From a checkpoint of a small transformer trained on Wikipedia.
Size: 10 layers, width 512, 8 heads of 64 (1 for keys and values), MLP 1536 squared ReLU, 31.3M parameters.
Architecture: biases on query, key and value, untied embeddings, normalized values.
Training: a variant of Muon for these matrices, 430M tokens, 6655 steps.
Each number is 50 + 15 x the weight over the matrix's rms, rounded and kept within 0 to 99. Layers, rows and columns count from 0.

# layer 4 attention output (transposed), 512x512, rms 0.255, rows 52-57,116-121,180-185,244-249,308-313,372-377,436-441,499-505, columns 0-127
41 50 65 42 45 28 46 46 64 59 48 61 71 61 44 63 47 62 39 40 68 43 59 38 49 53 32 41 49 36 58 41 70 59 67 27 28 43 42 48 46 43 51 52 21 45 37 37 61 49 37 42 52 44 50 52 53 33 24 48 39 77 38 54 36 42 69 56 75 38 52 38 48 59 55 50 43 68 35 34 44 26 53 30 59 59 62 46 48 42 66 39 49 52 32 50 43 69 68 53 51 49 35 33 53 81 43 49 36 40 44 58 45 53 49 46 54 31 43 78 63 40 45 56 42 51 70 71
47 56 55 46 43 44 51 46 79 44 28 60 38 47 51 38 72 36 31 54 60 37 64 35 41 47 42 44 45 48 58 61 71 48 41 53 70 40 48 38 43 44 31 47 51 35 50 59 63 41 58 67 55 55 47 65 38 45 37 54 52 37 35 59 22 47 49 34 63 48 19 52 60 61 30 48 69 54 36 55 50 60 44 29 60 50 54 42 39 75 46 49 37 31 38 47 54 59 65 68 39 50 62 64 36 44 48 51 31 67 51 36 60 40 76 59 59 61 53 47 54 46 55 32 45 51 60 61
58 38 53 47 43 43 42 51 59 36 44 61 43 48 38 49 51 61 63 66 55 47 56 42 55 58 46 69 67 47 70 59 51 73 50 58 47 57 49 37 65 48 49 25 60 66 80 37 64 73 51 56 52 36 49 44 60 41 38 12 51 38 39 33 50 55 45 62 49 49 32 38 43 65 53 49 56 58 47 59 32 57 54 56 66 34 44 58 42 39 58 35 63 51 66 60 43 60 77 56 62 22 28 42 48 66 36 70 54 41 46 52 44 66 56 42 40 56 48 73 42 32 55 55 58 64 48 42
39 70 39 66 29 45 51 41 56 46 59 57 66 35 59 27 35 53 43 52 82 28 48 67 53 47 53 39 37 41 44 57 52 48 59 29 71 53 36 35 52 36 54 59 42 50 76 45 39 49 28 56 54 42 51 40 18 28 42 64 38 58 58 56 54 47 36 49 39 36 31 61 32 51 38 36 44 46 52 56 29 39 41 38 41 47 58 52 58 39 66 63 50 38 66 50 44 49 36 52 54 35 41 56 60 39 44 49 40 69 46 55 56 50 55 62 27 43 59 54 61 45 50 48 76 36 43 40
43 63 39 57 46 54 41 43 38 57 20 53 46 81 65 68 61 58 56 64 56 36 69 45 47 43 51 60 47 49 53 41 62 47 35 35 48 32 58 57 48 81 40 63 53 45 37 33 74 57 39 41 53 49 58 71 42 68 22 43 75 65 29 63 53 30 37 51 65 68 46 42 44 40 47 36 45 46 52 41 64 44 65 39 39 63 26 59 37 33 61 48 35 59 59 65 53 47 42 45 44 49 61 38 43 21 59 38 44 18 64 57 48 50 41 38 68 51 54 56 64 47 63 41 53 41 56 84
52 50 66 46 40 39 46 45 28 48 36 39 36 58 49 70 38 46 83 28 72 44 54 32 60 60 53 35 32 59 34 12 57 40 61 50 53 64 33 55 57 30 54 50 42 42 41 44 24 44 58 56 39 51 60 44 56 35 59 68 39 45 48 57 31 46 32 69 42 49 50 45 68 34 51 56 48 45 40 44 36 39 39 77 34 41 61 37 39 40 60 45 55 73 66 70 68 55 51 43 34 44 30 40 45 73 50 36 10 77 42 57 72 58 75 41 44 61 69 45 74 23 52 41 59 69 31 46
45 50 52 45 62 31 56 51 52 56 37 47 58 60 36 44 57 26 30 62 66 68 42 55 54 66 53 32 50 59 39 60 54 44 78 19 56 55 57 63 59 42 42 61 42 58 34 45 25 69 43 47 68 35 49 54 53 63 58 53 71 57 46 40 71 56 67 66 60 58 53 46 46 72 63 46 47 37 70 35 35 42 57 25 61 65 45 42 49 66 54 36 62 27 39 43 67 61 58 53 61 65 28 54 51 56 34 53 57 43 37 49 66 64 46 50 37 39 39 46 36 59 43 50 53 51 65 58
54 44 29 58 55 52 54 49 57 42 50 45 52 54 49 79 57 50 46 35 44 52 49 42 58 68 34 36 56 53 45 55 63 60 51 35 74 30 43 60 50 59 52 51 62 25 48 36 43 43 43 46 46 49 55 38 31 47 63 56 43 57 43 44 26 48 56 37 62 57 43 25 60 52 56 52 51 51 72 55 52 68 60 29 72 50 63 37 65 59 50 50 65 37 64 68 45 64 54 66 53 41 65 47 53 58 29 52 47 54 60 32 57 59 40 41 45 43 34 45 41 78 53 59 36 48 61 43
39 55 75 31 43 61 36 54 42 50 44 49 59 37 64 32 44 64 45 42 49 37 52 33 78 24 39 51 47 66 47 59 45 34 31 29 44 57 32 81 43 29 47 47 75 61 54 41 47 68 54 60 45 72 32 43 50 75 43 61 37 42 44 32 75 46 55 65 53 36 45 23 43 71 50 51 59 57 40 42 30 38 39 38 58 35 43 72 67 48 47 47 56 47 51 65 43 41 40 48 36 26 33 70 35 53 38 61 23 47 48 45 53 56 51 51 59 65 47 47 56 47 56 41 52 54 58 43
57 43 17 59 58 54 53 55 44 59 60 47 34 35 64 38 32 63 10 49 63 37 47 46 44 53 41 40 51 66 70 34 66 50 45 42 55 56 37 72 26 55 60 64 55 48 80 27 62 48 23 53 42 37 61 42 40 58 56 52 57 64 48 36 49 47 63 10 81 47 48 13 62 55 66 55 37 36 29 57 45 73 65 71 52 50 50 43 41 54 68 48 45 45 65 29 40 57 54 79 51 28 58 49 45 59 61 52 68 51 34 56 51 46 47 39 52 59 45 54 37 40 57 62 65 58 68 62
43 38 45 58 52 52 41 70 25 62 50 51 87 63 52 60 62 68 38 70 48 55 64 68 30 65 47 59 35 26 49 61 47 44 80 38 39 57 44 25 55 48 55 40 52 67 57 61 39 37 38 64 40 30 43 16 64 51 70 65 35 58 62 47 70 56 28 63 38 61 69 59 47 48 47 59 47 66 30 37 60 41 36 53 76 46 54 46 46 57 55 48 71 43 38 42 57 44 49 45 54 56 76 56 67 42 59 75 44 61 57 52 60 54 59 55 37 44 67 52 32 60 64 58 16 50 53 58
61 71 62 71 47 45 38 46 51 28 59 58 71 67 46 49 68 46 38 51 59 56 45 42 47 56 56 46 38 56 53 60 59 44 44 60 62 52 55 88 53 33 53 47 38 53 70 56 32 70 39 68 47 56 46 35 65 49 37 66 61 67 53 55 39 45 60 55 62 52 45 52 51 45 58 42 50 51 50 48 44 60 77 56 47 51 54 49 40 50 44 35 52 47 41 70 59 38 53 60 43 57 29 64 43 44 45 64 36 60 40 50 58 57 35 53 68 36 35 41 62 36 73 51 41 43 45 66
81 45 37 41 51 52 68 24 43 69 34 25 63 69 60 54 64 45 47 64 26 25 57 54 68 43 41 56 70 62 89 60 64 64 60 49 49 71 71 41 58 46 48 42 48 59 53 52 30 49 38 46 48 46 61 28 57 52 57 49 38 58 58 37 21 37 50 53 28 61 32 65 26 44 26 61 63 75 44 39 45 44 53 49 37 50 55 76 43 50 52 80 47 40 66 60 50 68 54 58 31 59 55 47 65 55 33 65 70 51 48 61 56 70 57 55 76 39 60 52 36 56 72 59 45 45 58 54
39 37 51 35 71 42 51 65 28 47 61 56 43 40 81 71 43 55 46 54 53 71 28 52 48 44 56 60 49 16 58 45 63 58 53 51 29 69 55 43 54 47 33 37 58 26 68 31 52 61 49 69 56 59 45 56 59 69 54 36 69 52 44 42 65 61 49 52 54 71 38 39 25 35 57 44 41 29 72 51 57 68 66 40 64 73 32 38 64 13 62 34 47 56 60 46 49 35 55 38 52 62 28 52 39 43 60 70 42 42 62 65 56 47 54 61 48 63 48 58 57 41 76 60 49 55 46 40
59 32 21 51 29 30 48 32 63 69 43 56 63 40 58 68 54 58 54 44 03 43 59 51 32 57 39 51 59 47 56 46 76 51 25 58 66 47 71 62 48 50 73 82 47 45 23 47 43 44 63 47 41 42 32 64 44 57 44 67 55 86 31 47 17 65 55 48 64 40 58 50 40 55 60 51 55 59 29 56 68 58 38 61 56 41 73 43 37 48 40 60 39 69 37 43 57 57 48 57 35 45 62 34 68 48 46 54 51 48 37 69 57 72 79 75 51 48 72 13 52 33 73 43 58 56 44 49
73 57 52 39 69 51 73 52 42 38 42 32 37 85 58 65 33 43 63 39 50 76 54 29 48 76 46 49 51 10 56 32 55 56 48 44 58 40 54 51 44 69 51 27 49 48 61 51 80 71 41 35 45 67 40 72 43 43 67 43 41 42 63 29 58 39 75 59 43 60 24 45 56 10 43 41 33 48 63 23 39 65 32 65 45 44 56 13 32 46 58 24 49 60 59 25 46 58 53 37 64 37 48 57 27 55 43 53 06 36 42 63 35 67 75 64 82 46 39 61 62 59 53 32 52 57 40 31
58 45 75 46 63 23 73 65 55 65 36 39 46 64 46 37 42 72 45 54 75 28 38 43 43 50 71 26 71 50 48 71 58 66 61 51 63 68 38 52 52 53 51 65 38 61 45 57 27 69 46 67 46 65 66 27 58 45 46 41 56 55 40 33 33 48 37 70 74 52 54 38 45 50 79 45 40 30 77 63 77 44 28 46 59 43 67 67 32 40 41 78 54 84 29 45 37 53 51 41 49 39 50 55 44 31 75 49 46 37 57 63 53 74 56 44 29 62 36 33 47 46 50 74 72 23 66 64
41 47 30 37 53 29 57 57 54 35 40 41 53 74 39 17 50 33 45 59 16 56 41 58 59 56 57 30 57 56 54 50 63 48 45 48 40 49 81 31 41 60 26 78 41 27 53 35 61 46 73 51 63 44 65 67 47 43 44 19 65 45 68 30 68 60 56 38 24 49 17 43 39 67 45 42 60 36 81 15 40 53 54 31 52 68 69 68 40 49 23 43 60 43 54 64 30 40 55 41 56 57 67 55 56 50 29 56 54 43 48 73 38 51 24 67 64 48 30 78 48 25 48 53 58 53 57 45
32 52 54 17 79 82 50 76 51 28 34 48 50 33 47 42 76 55 72 32 28 49 48 38 67 53 68 51 29 47 25 46 45 32 29 51 49 46 31 79 30 92 40 52 83 44 86 48 60 33 64 55 48 86 67 57 37 62 44 67 39 69 70 50 65 74 60 44 41 36 55 63 61 51 55 44 57 55 36 36 04 99 48 62 14 45 53 64 82 50 36 48 49 58 33 55 54 25 35 47 86 46 13 75 47 16 43 28 50 35 40 32 40 46 31 40 46 54 55 48 52 58 54 85 53 39 30 33
65 60 65 71 55 47 75 33 70 31 56 22 48 33 54 47 57 71 61 61 35 65 48 78 57 51 74 58 40 67 49 13 28 30 65 62 33 42 45 47 85 55 65 48 44 60 24 66 47 56 58 23 40 62 54 45 64 58 73 47 48 50 62 61 59 29 64 78 28 29 44 67 53 53 60 57 31 64 35 44 51 55 53 42 51 48 37 58 47 77 49 55 56 67 41 27 72 39 40 31 38 68 53 61 51 28 51 22 41 51 41 70 54 58 46 38 42 35 29 39 60 32 38 60 55 39 45 28
51 64 37 68 44 58 55 44 41 60 49 58 60 37 59 42 68 34 15 54 50 87 46 48 42 60 31 47 53 25 53 71 45 46 22 59 38 34 45 34 60 64 60 63 48 49 16 54 26 54 46 58 39 25 49 41 40 56 56 69 48 36 54 55 16 23 63 59 28 36 35 65 69 86 47 35 38 69 73 54 64 66 66 69 65 23 48 67 55 51 52 70 52 48 47 31 43 62 16 38 60 72 65 80 50 49 73 28 67 39 61 39 42 19 14 43 38 52 24 66 76 80 49 67 41 50 51 51
59 37 50 52 49 83 40 56 65 45 45 33 37 41 68 32 64 48 67 68 67 48 44 66 61 50 59 76 81 36 73 36 35 56 29 46 40 71 37 86 70 71 20 47 45 69 24 62 55 52 56 31 83 47 41 39 72 68 48 70 51 28 43 99 50 58 63 60 38 51 70 44 70 90 59 20 28 38 79 60 59 32 63 44 72 44 38 61 65 53 15 56 71 53 39 71 36 37 46 54 50 29 43 22 65 72 42 36 43 39 35 43 56 68 51 34 79 53 49 45 59 33 64 42 32 32 28 48
43 48 37 20 48 83 53 62 41 45 69 52 61 04 63 70 49 77 26 55 83 88 56 32 75 60 41 44 46 49 58 39 66 68 27 73 25 60 53 46 30 40 51 61 77 52 39 66 30 42 64 26 50 65 30 59 55 34 51 53 57 25 51 48 51 25 89 84 47 20 36 57 44 70 29 62 55 56 39 49 20 44 38 50 28 52 35 51 49 45 56 44 47 40 31 34 36 52 43 77 36 55 49 40 48 31 41 65 66 69 45 68 26 54 70 63 50 56 43 12 38 35 27 31 61 38 21 30
42 49 55 39 40 67 57 35 59 66 71 76 28 44 56 55 32 79 51 66 61 50 66 26 09 46 38 67 48 50 85 84 36 65 64 51 55 56 25 53 54 44 67 46 58 54 24 66 75 48 32 30 64 29 67 67 47 61 54 58 54 64 47 46 81 75 65 27 78 44 86 54 48 74 57 50 46 53 68 75 83 28 27 25 22 60 22 46 47 48 58 59 32 25 84 29 35 76 63 49 68 63 74 49 66 72 70 37 68 35 72 29 50 58 42 29 39 00 69 50 56 80 84 59 30 46 75 51
62 70 51 70 32 52 89 63 43 73 43 74 44 43 61 23 38 46 46 59 52 48 50 44 22 47 59 33 61 57 61 41 61 46 54 51 28 34 76 64 44 25 51 21 60 54 19 61 56 40 39 42 72 42 72 46 64 53 44 41 69 55 36 59 20 35 53 64 45 82 45 64 26 62 22 44 34 45 22 48 69 40 70 53 32 53 59 67 26 37 57 54 47 67 70 53 60 60 41 58 16 50 49 39 41 56 74 37 46 82 43 62 55 79 69 52 62 63 56 69 52 46 44 25 60 12 45 64
50 19 52 48 47 56 57 37 27 64 35 69 68 41 44 34 57 34 69 50 38 25 55 38 23 43 49 59 51 44 51 45 59 59 40 64 64 68 74 55 41 54 50 68 63 39 63 35 60 61 60 51 49 41 37 19 44 47 24 39 43 43 40 47 75 41 48 34 42 37 47 62 59 36 30 46 55 44 35 53 90 53 45 76 32 58 62 36 59 72 56 34 59 51 33 43 40 43 46 77 56 55 66 42 43 55 48 63 34 36 53 28 74 34 72 50 81 50 65 52 62 67 37 21 44 47 37 57
56 51 74 51 44 61 44 46 27 66 28 58 45 53 41 14 64 47 64 34 88 65 44 59 58 79 40 45 64 53 67 51 65 53 47 46 37 71 49 21 64 39 66 58 59 34 45 58 51 59 60 40 46 48 42 56 51 87 38 60 49 67 52 33 61 72 45 41 41 52 61 47 28 63 53 52 57 34 52 63 56 77 56 45 36 74 49 66 42 37 44 50 31 31 71 50 61 44 75 58 43 41 36 56 39 28 36 56 47 53 49 50 42 55 64 42 63 99 46 49 52 45 60 46 60 32 34 45
31 31 50 66 49 53 48 21 50 51 31 51 37 51 37 36 61 77 36 53 73 45 28 42 51 59 50 44 30 63 33 59 51 49 45 32 75 50 88 59 46 38 64 26 34 54 67 65 48 82 47 61 34 59 51 27 78 25 50 37 41 75 57 59 54 60 30 58 78 41 80 52 53 59 43 38 87 51 48 82 48 57 49 73 44 69 50 22 24 50 52 36 40 50 43 43 41 23 38 47 79 68 78 63 70 25 51 49 50 43 54 61 59 40 70 57 60 60 75 42 25 65 59 40 63 46 45 71
33 50 49 55 61 43 42 57 62 73 41 60 36 48 65 58 39 27 66 45 30 29 26 67 42 29 55 56 56 52 51 44 45 37 35 27 77 48 33 47 49 12 41 89 57 38 63 57 61 47 48 47 41 46 65 40 54 74 31 45 54 78 51 51 31 60 33 56 58 72 62 38 41 09 47 48 28 60 59 64 71 69 63 34 42 38 49 39 61 17 71 24 41 73 55 43 66 31 46 42 40 46 54 45 45 72 36 41 67 52 39 70 55 47 21 48 25 10 75 83 55 37 55 46 40 62 49 48
41 67 51 52 57 37 41 42 32 36 42 44 50 70 42 58 54 54 58 38 55 36 48 64 82 70 52 65 32 53 43 41 44 54 63 62 51 35 44 48 70 26 33 49 70 76 57 59 47 19 64 44 32 61 45 53 56 34 41 48 39 33 46 31 44 47 38 41 63 64 36 58 16 37 33 52 28 51 55 44 34 70 51 39 49 50 41 19 38 38 46 75 67 76 40 63 80 56 49 69 51 36 31 33 64 44 49 39 52 72 49 66 49 51 43 59 17 42 65 56 26 40 40 55 66 92 45 28
28 45 44 60 39 50 56 57 53 43 81 30 64 57 49 36 51 74 55 69 25 37 71 69 68 08 71 79 35 71 45 38 38 73 44 64 43 71 38 20 38 54 75 48 47 50 44 40 61 56 50 59 47 50 22 29 42 50 75 58 40 00 65 49 70 39 29 52 34 45 99 45 54 49 99 60 58 28 82 62 67 57 34 50 70 36 24 07 78 61 32 62 59 34 81 51 45 41 37 56 37 48 50 34 45 79 65 41 42 39 67 61 55 38 19 52 32 32 27 31 39 26 38 24 58 52 62 46
48 56 47 50 26 45 49 57 42 60 75 30 44 60 45 20 58 47 65 38 45 63 60 48 65 30 68 46 59 37 74 57 10 63 59 30 45 69 36 61 27 59 57 56 50 79 32 69 61 51 49 39 37 33 47 42 62 44 54 65 43 53 54 24 36 78 26 59 46 49 81 73 40 39 62 56 36 54 74 59 22 28 38 57 16 36 55 95 19 39 43 55 52 58 65 63 47 54 42 37 63 35 41 59 74 50 53 35 57 53 52 45 44 66 46 46 27 48 56 51 45 36 52 31 68 53 59 67
59 50 33 46 60 13 69 67 62 49 56 12 39 49 36 93 28 69 68 58 00 34 61 54 58 50 84 73 35 40 18 19 64 42 58 48 58 50 67 15 38 86 54 39 44 54 74 56 60 40 20 53 63 54 75 43 56 24 44 19 40 31 75 61 68 35 60 47 46 54 29 59 42 19 31 50 28 39 65 50 62 56 52 30 41 59 09 05 56 66 43 57 64 49 38 09 27 60 45 53 12 74 33 29 55 62 36 50 18 54 48 35 72 29 40 56 40 25 39 20 81 69 28 51 44 54 55 70
50 43 73 39 81 55 42 52 48 50 52 53 68 46 16 99 38 33 75 40 16 68 69 39 49 12 64 72 39 56 33 77 33 45 40 71 55 58 69 27 53 33 44 36 64 32 20 34 26 32 61 58 37 68 18 49 41 50 28 41 83 46 48 15 34 50 52 52 44 43 30 52 49 66 61 78 47 61 58 05 41 32 52 26 23 42 66 69 57 67 63 49 40 42 59 67 67 80 66 57 55 51 73 39 45 46 58 79 71 67 78 43 27 53 35 57 22 29 35 64 38 39 42 39 34 61 57 54
77 43 61 55 49 52 49 31 75 17 91 73 49 41 07 12 75 21 99 23 49 38 52 43 62 84 56 51 42 44 72 45 30 50 66 84 73 31 51 70 48 59 65 14 72 32 76 30 53 62 61 50 87 50 61 66 68 47 69 57 43 26 40 50 52 64 62 14 46 45 68 56 55 46 43 67 58 51 47 63 30 52 54 76 30 52 58 67 56 48 16 44 58 37 89 48 53 63 70 38 62 26 16 64 56 60 87 39 22 40 38 09 62 42 46 97 99 55 48 57 46 55 55 49 39 64 55 39
63 56 51 52 66 70 39 56 58 73 49 31 36 54 49 47 56 51 56 43 58 51 54 36 28 30 47 47 61 55 60 72 55 48 34 25 36 79 49 53 18 65 53 39 44 55 28 16 78 33 65 49 55 58 64 49 48 68 79 67 63 42 35 62 47 30 28 62 60 45 47 47 73 34 44 49 63 70 46 58 49 44 16 87 80 50 56 71 72 75 64 28 58 14 41 58 48 65 67 47 22 74 47 52 32 19 84 27 58 61 58 36 42 60 76 38 52 68 51 52 44 53 57 31 51 39 64 41
61 44 40 35 35 75 38 30 53 13 81 27 05 09 55 84 27 74 79 37 68 49 19 42 33 20 31 48 55 40 38 51 34 15 33 90 97 15 39 37 41 50 64 82 54 00 71 58 56 46 72 63 21 50 16 35 42 55 76 47 61 27 70 36 67 75 47 34 33 31 65 34 39 17 57 42 51 62 57 84 70 34 44 62 79 56 37 30 37 65 17 50 31 57 40 59 23 16 75 74 65 53 69 82 47 31 41 39 63 74 59 41 44 40 32 75 23 69 77 22 85 70 64 50 56 67 27 34
66 46 26 51 26 57 26 53 42 67 70 42 64 55 40 52 36 66 17 66 49 51 49 46 47 76 73 54 38 64 53 58 20 07 64 34 21 60 33 57 50 45 67 60 25 74 68 67 42 43 25 45 59 62 57 47 56 14 54 53 46 71 61 62 86 38 49 52 15 44 93 55 48 83 52 33 56 45 55 31 30 03 51 61 32 58 64 61 57 15 41 61 30 65 49 52 69 43 58 08 50 47 58 36 56 75 75 44 73 36 46 70 14 50 42 37 42 58 56 35 36 46 41 59 68 45 49 46
33 56 37 44 45 58 94 73 62 67 87 60 27 34 50 56 27 30 34 49 47 41 41 60 23 28 72 23 38 38 28 90 35 29 71 67 51 18 63 59 57 61 35 62 20 24 31 51 62 00 41 42 38 52 66 48 85 24 77 41 63 44 48 69 39 30 58 62 50 61 44 78 67 52 47 61 54 50 60 43 80 00 51 55 20 49 69 29 31 72 18 47 71 60 54 44 60 36 27 32 79 65 82 27 52 39 78 22 52 46 52 40 30 31 61 31 40 16 43 52 38 70 53 60 25 38 50 36
53 55 56 25 27 47 31 79 36 48 78 59 59 73 40 63 65 47 72 48 30 35 62 60 38 29 58 55 60 65 44 32 66 62 56 58 30 54 24 33 61 58 28 71 78 32 34 56 49 27 83 32 64 31 78 71 58 75 56 44 34 35 44 37 38 34 53 47 53 49 58 55 50 38 54 45 50 67 71 35 89 50 48 69 37 39 38 52 80 25 07 39 50 46 49 70 70 56 52 51 21 72 33 44 44 60 27 58 54 42 45 39 43 46 24 51 52 42 30 51 50 60 44 56 30 58 77 41
96 54 54 32 37 44 37 54 58 08 76 33 43 19 36 56 64 47 42 18 23 88 60 40 64 45 52 63 42 78 39 48 10 45 63 50 50 60 66 62 68 63 69 17 36 34 53 48 53 27 62 42 41 36 21 41 51 33 39 45 47 39 56 65 50 54 70 39 06 32 48 55 51 75 67 70 72 33 43 59 40 78 45 76 74 95 49 50 46 82 70 34 46 26 70 55 52 67 60 43 37 71 49 78 61 99 16 54 41 37 35 35 50 14 70 44 78 70 22 28 56 37 43 47 54 59 47 34
52 29 33 34 54 74 88 85 86 81 70 43 27 36 48 47 58 43 41 21 44 61 72 71 38 53 68 46 61 53 35 43 33 57 66 18 50 10 77 15 26 71 61 29 59 48 55 79 89 52 42 46 82 31 51 53 37 38 41 49 36 59 69 33 05 66 65 44 37 43 75 68 61 15 57 45 69 45 44 46 55 59 58 49 71 52 24 50 96 68 32 37 69 39 27 28 26 42 46 33 41 60 68 49 56 23 33 72 70 20 52 33 14 49 46 45 78 75 51 57 50 56 36 74 26 00 56 50
24 55 71 47 50 65 70 69 25 24 35 70 39 51 30 73 53 42 35 63 71 52 48 61 59 44 61 54 48 43 37 48 58 46 41 77 73 42 38 57 52 50 39 68 48 30 49 47 49 26 60 58 49 78 71 67 70 26 31 56 40 58 46 49 42 35 37 55 34 63 67 32 76 68 40 63 38 34 56 60 50 26 45 52 41 65 39 72 34 40 56 52 68 68 51 62 60 57 45 60 53 74 63 46 77 47 74 64 50 37 74 47 35 46 36 52 45 65 75 46 47 53 63 53 33 53 70 42
59 49 61 70 65 45 31 39 64 45 64 63 31 66 39 55 50 25 47 59 62 58 54 51 45 57 45 63 47 59 47 54 32 76 36 63 37 67 43 72 63 55 39 53 49 73 57 68 50 49 49 56 54 57 60 84 41 14 42 55 38 55 20 69 52 46 25 43 54 54 18 54 84 60 41 50 48 34 61 52 64 48 44 51 59 66 57 58 41 40 76 62 63 65 44 38 51 65 37 11 56 26 81 40 50 42 61 78 44 40 75 50 48 18 66 35 48 56 43 51 35 42 44 67 49 73 48 35
37 65 56 39 74 56 30 69 41 50 48 52 29 57 59 73 33 44 30 52 57 54 60 68 56 48 27 35 50 52 26 60 87 69 18 54 64 42 59 33 42 61 64 54 52 47 59 36 35 59 50 60 47 52 55 59 57 74 37 47 46 47 53 59 58 44 59 45 55 60 38 41 57 44 58 46 63 64 46 47 52 53 56 68 59 41 41 29 46 20 69 57 47 38 60 37 40 62 40 49 51 42 18 50 25 52 51 52 97 40 47 67 20 34 42 65 51 50 48 38 53 60 43 51 53 55 52 56
36 51 49 66 85 57 32 35 54 24 51 54 64 65 53 48 76 41 47 50 75 38 48 61 50 78 59 57 33 62 58 17 32 53 62 44 57 78 31 69 38 54 44 60 55 67 50 54 62 72 60 51 70 55 46 40 34 56 68 59 52 45 37 43 40 66 62 23 49 69 75 43 50 04 60 67 45 43 51 33 50 39 62 47 65 75 63 44 49 59 60 43 28 49 37 63 73 43 62 46 69 53 56 72 56 44 52 50 71 45 65 53 57 49 69 59 87 73 68 29 24 53 42 35 54 50 41 64
38 54 62 56 50 32 57 38 68 51 35 54 45 33 43 72 69 45 39 60 25 77 55 47 61 57 28 25 51 35 48 53 41 43 67 61 45 35 59 37 51 33 75 66 39 46 39 57 47 43 55 70 49 54 54 58 36 50 58 47 44 49 46 57 76 47 37 64 24 58 30 61 50 21 32 60 51 55 36 50 65 63 65 52 83 49 59 65 48 75 60 61 29 50 31 38 62 54 66 25 31 72 48 59 33 37 60 43 50 53 54 45 72 49 41 59 54 58 62 22 55 55 42 65 52 63 47 43
31 61 62 70 38 45 67 39 52 64 45 75 52 64 67 42 12 30 65 64 40 20 39 53 59 30 32 44 77 62 51 65 73 57 43 54 51 58 55 61 48 49 36 49 24 57 43 49 59 60 45 74 45 56 52 68 28 52 57 42 39 44 56 43 60 56 38 31 57 49 36 50 62 68 54 42 58 51 50 12 47 33 49 47 58 14 55 48 75 59 47 66 40 40 35 72 41 46 42 55 77 45 36 37 47 63 35 48 70 71 64 54 35 55 56 30 19 42 44 57 46 86 51 53 63 48 50 49
53 47 58 76 58 40 40 36 64 39 48 43 75 37 41 70 52 53 38 87 24 59 39 53 74 53 48 58 66 56 29 31 44 40 38 89 42 40 52 83 54 62 47 53 42 39 82 54 21 50 39 40 54 66 40 27 09 35 51 33 54 51 37 69 52 47 49 51 54 67 59 47 63 76 51 50 36 38 21 63 40 59 78 51 42 39 68 42 20 58 65 61 22 75 46 41 48 35 21 63 64 30 62 39 55 56 52 65 58 56 35 70 57 48 44 42 23 56 39 57 52 63 47 39 68 60 59 57
# layer 4 attention value, 64x512, rms 0.111, rows 52-57, columns 0-127
34 79 51 63 57 43 32 43 60 61 17 53 53 75 56 50 27 30 57 40 49 57 78 61 30 88 50 33 43 50 21 57 67 44 47 51 56 53 81 60 68 25 47 72 59 54 24 27 26 66 62 86 50 34 49 54 31 65 46 29 38 50 26 51 67 50 36 47 65 36 46 65 66 53 56 38 66 34 38 63 22 50 55 74 32 50 51 51 43 69 50 66 39 59 48 42 72 51 42 64 23 71 64 36 48 30 58 45 56 55 35 35 49 39 52 54 41 61 32 51 49 58 46 31 40 52 53 32
49 61 68 65 61 49 46 75 57 57 45 46 50 26 38 74 14 59 70 37 16 54 36 45 27 34 35 35 70 60 66 61 37 45 73 52 65 21 49 25 78 53 38 38 69 59 63 44 52 50 78 24 46 54 49 53 40 59 43 31 60 48 55 57 60 58 27 38 77 36 54 25 15 69 61 23 39 50 49 69 64 49 36 42 45 20 37 76 71 70 72 26 68 70 41 56 28 27 53 55 55 68 16 62 68 44 14 60 51 56 42 49 54 44 44 38 53 27 39 64 68 53 84 53 16 55 50 47
72 65 53 49 64 54 41 48 47 36 49 50 82 60 53 22 66 30 42 46 86 66 34 52 62 53 31 40 62 62 48 53 59 43 46 25 60 57 64 44 25 36 48 51 61 64 31 44 45 49 64 41 74 56 38 55 45 53 66 53 35 48 66 66 64 45 22 44 45 36 55 55 56 44 49 46 55 77 56 51 34 66 59 30 54 56 72 53 39 38 67 22 30 31 32 31 57 37 62 35 47 57 49 77 46 32 55 44 39 43 39 53 54 95 58 50 49 56 33 61 65 54 27 52 66 49 43 43
39 55 41 66 28 45 41 54 28 58 54 52 54 54 67 25 55 43 36 41 71 38 52 68 53 58 56 51 81 61 54 52 79 46 57 51 32 64 65 68 55 59 44 66 36 27 56 30 44 61 57 41 71 56 48 68 45 37 70 66 50 66 34 46 47 67 46 80 43 68 43 37 31 68 49 68 69 37 37 71 30 39 51 52 63 59 53 47 25 38 37 61 41 28 46 54 15 45 59 56 45 37 57 43 54 56 72 40 74 52 35 52 41 35 57 69 81 53 54 62 58 51 14 65 41 22 50 71
38 41 46 41 43 70 83 35 33 44 42 30 56 72 44 47 41 32 14 34 46 55 64 50 50 43 41 43 50 31 54 46 63 59 45 44 43 48 48 44 71 36 25 72 49 46 43 49 61 41 81 73 60 53 62 61 66 50 71 58 28 50 63 51 24 57 40 12 55 52 46 69 19 28 49 49 53 56 42 42 48 20 42 61 45 34 58 53 35 75 36 69 44 65 53 44 57 58 35 61 35 64 49 32 62 60 43 66 67 48 56 25 30 54 46 56 46 42 62 81 43 61 37 56 35 88 34 41
29 50 61 62 71 60 45 29 32 38 59 56 71 39 55 59 38 73 22 42 45 52 46 45 40 35 07 51 75 40 59 45 38 53 45 58 52 57 25 58 68 57 42 45 38 32 58 29 40 47 47 46 51 72 49 68 66 69 39 61 44 51 70 58 63 30 42 30 58 49 45 67 35 40 51 38 56 65 59 42 64 68 51 51 46 38 35 59 35 17 72 52 55 55 47 57 45 65 54 37 80 44 50 73 32 38 53 49 59 65 57 55 52 37 38 54 30 51 58 62 68 66 29 45 46 41 42 29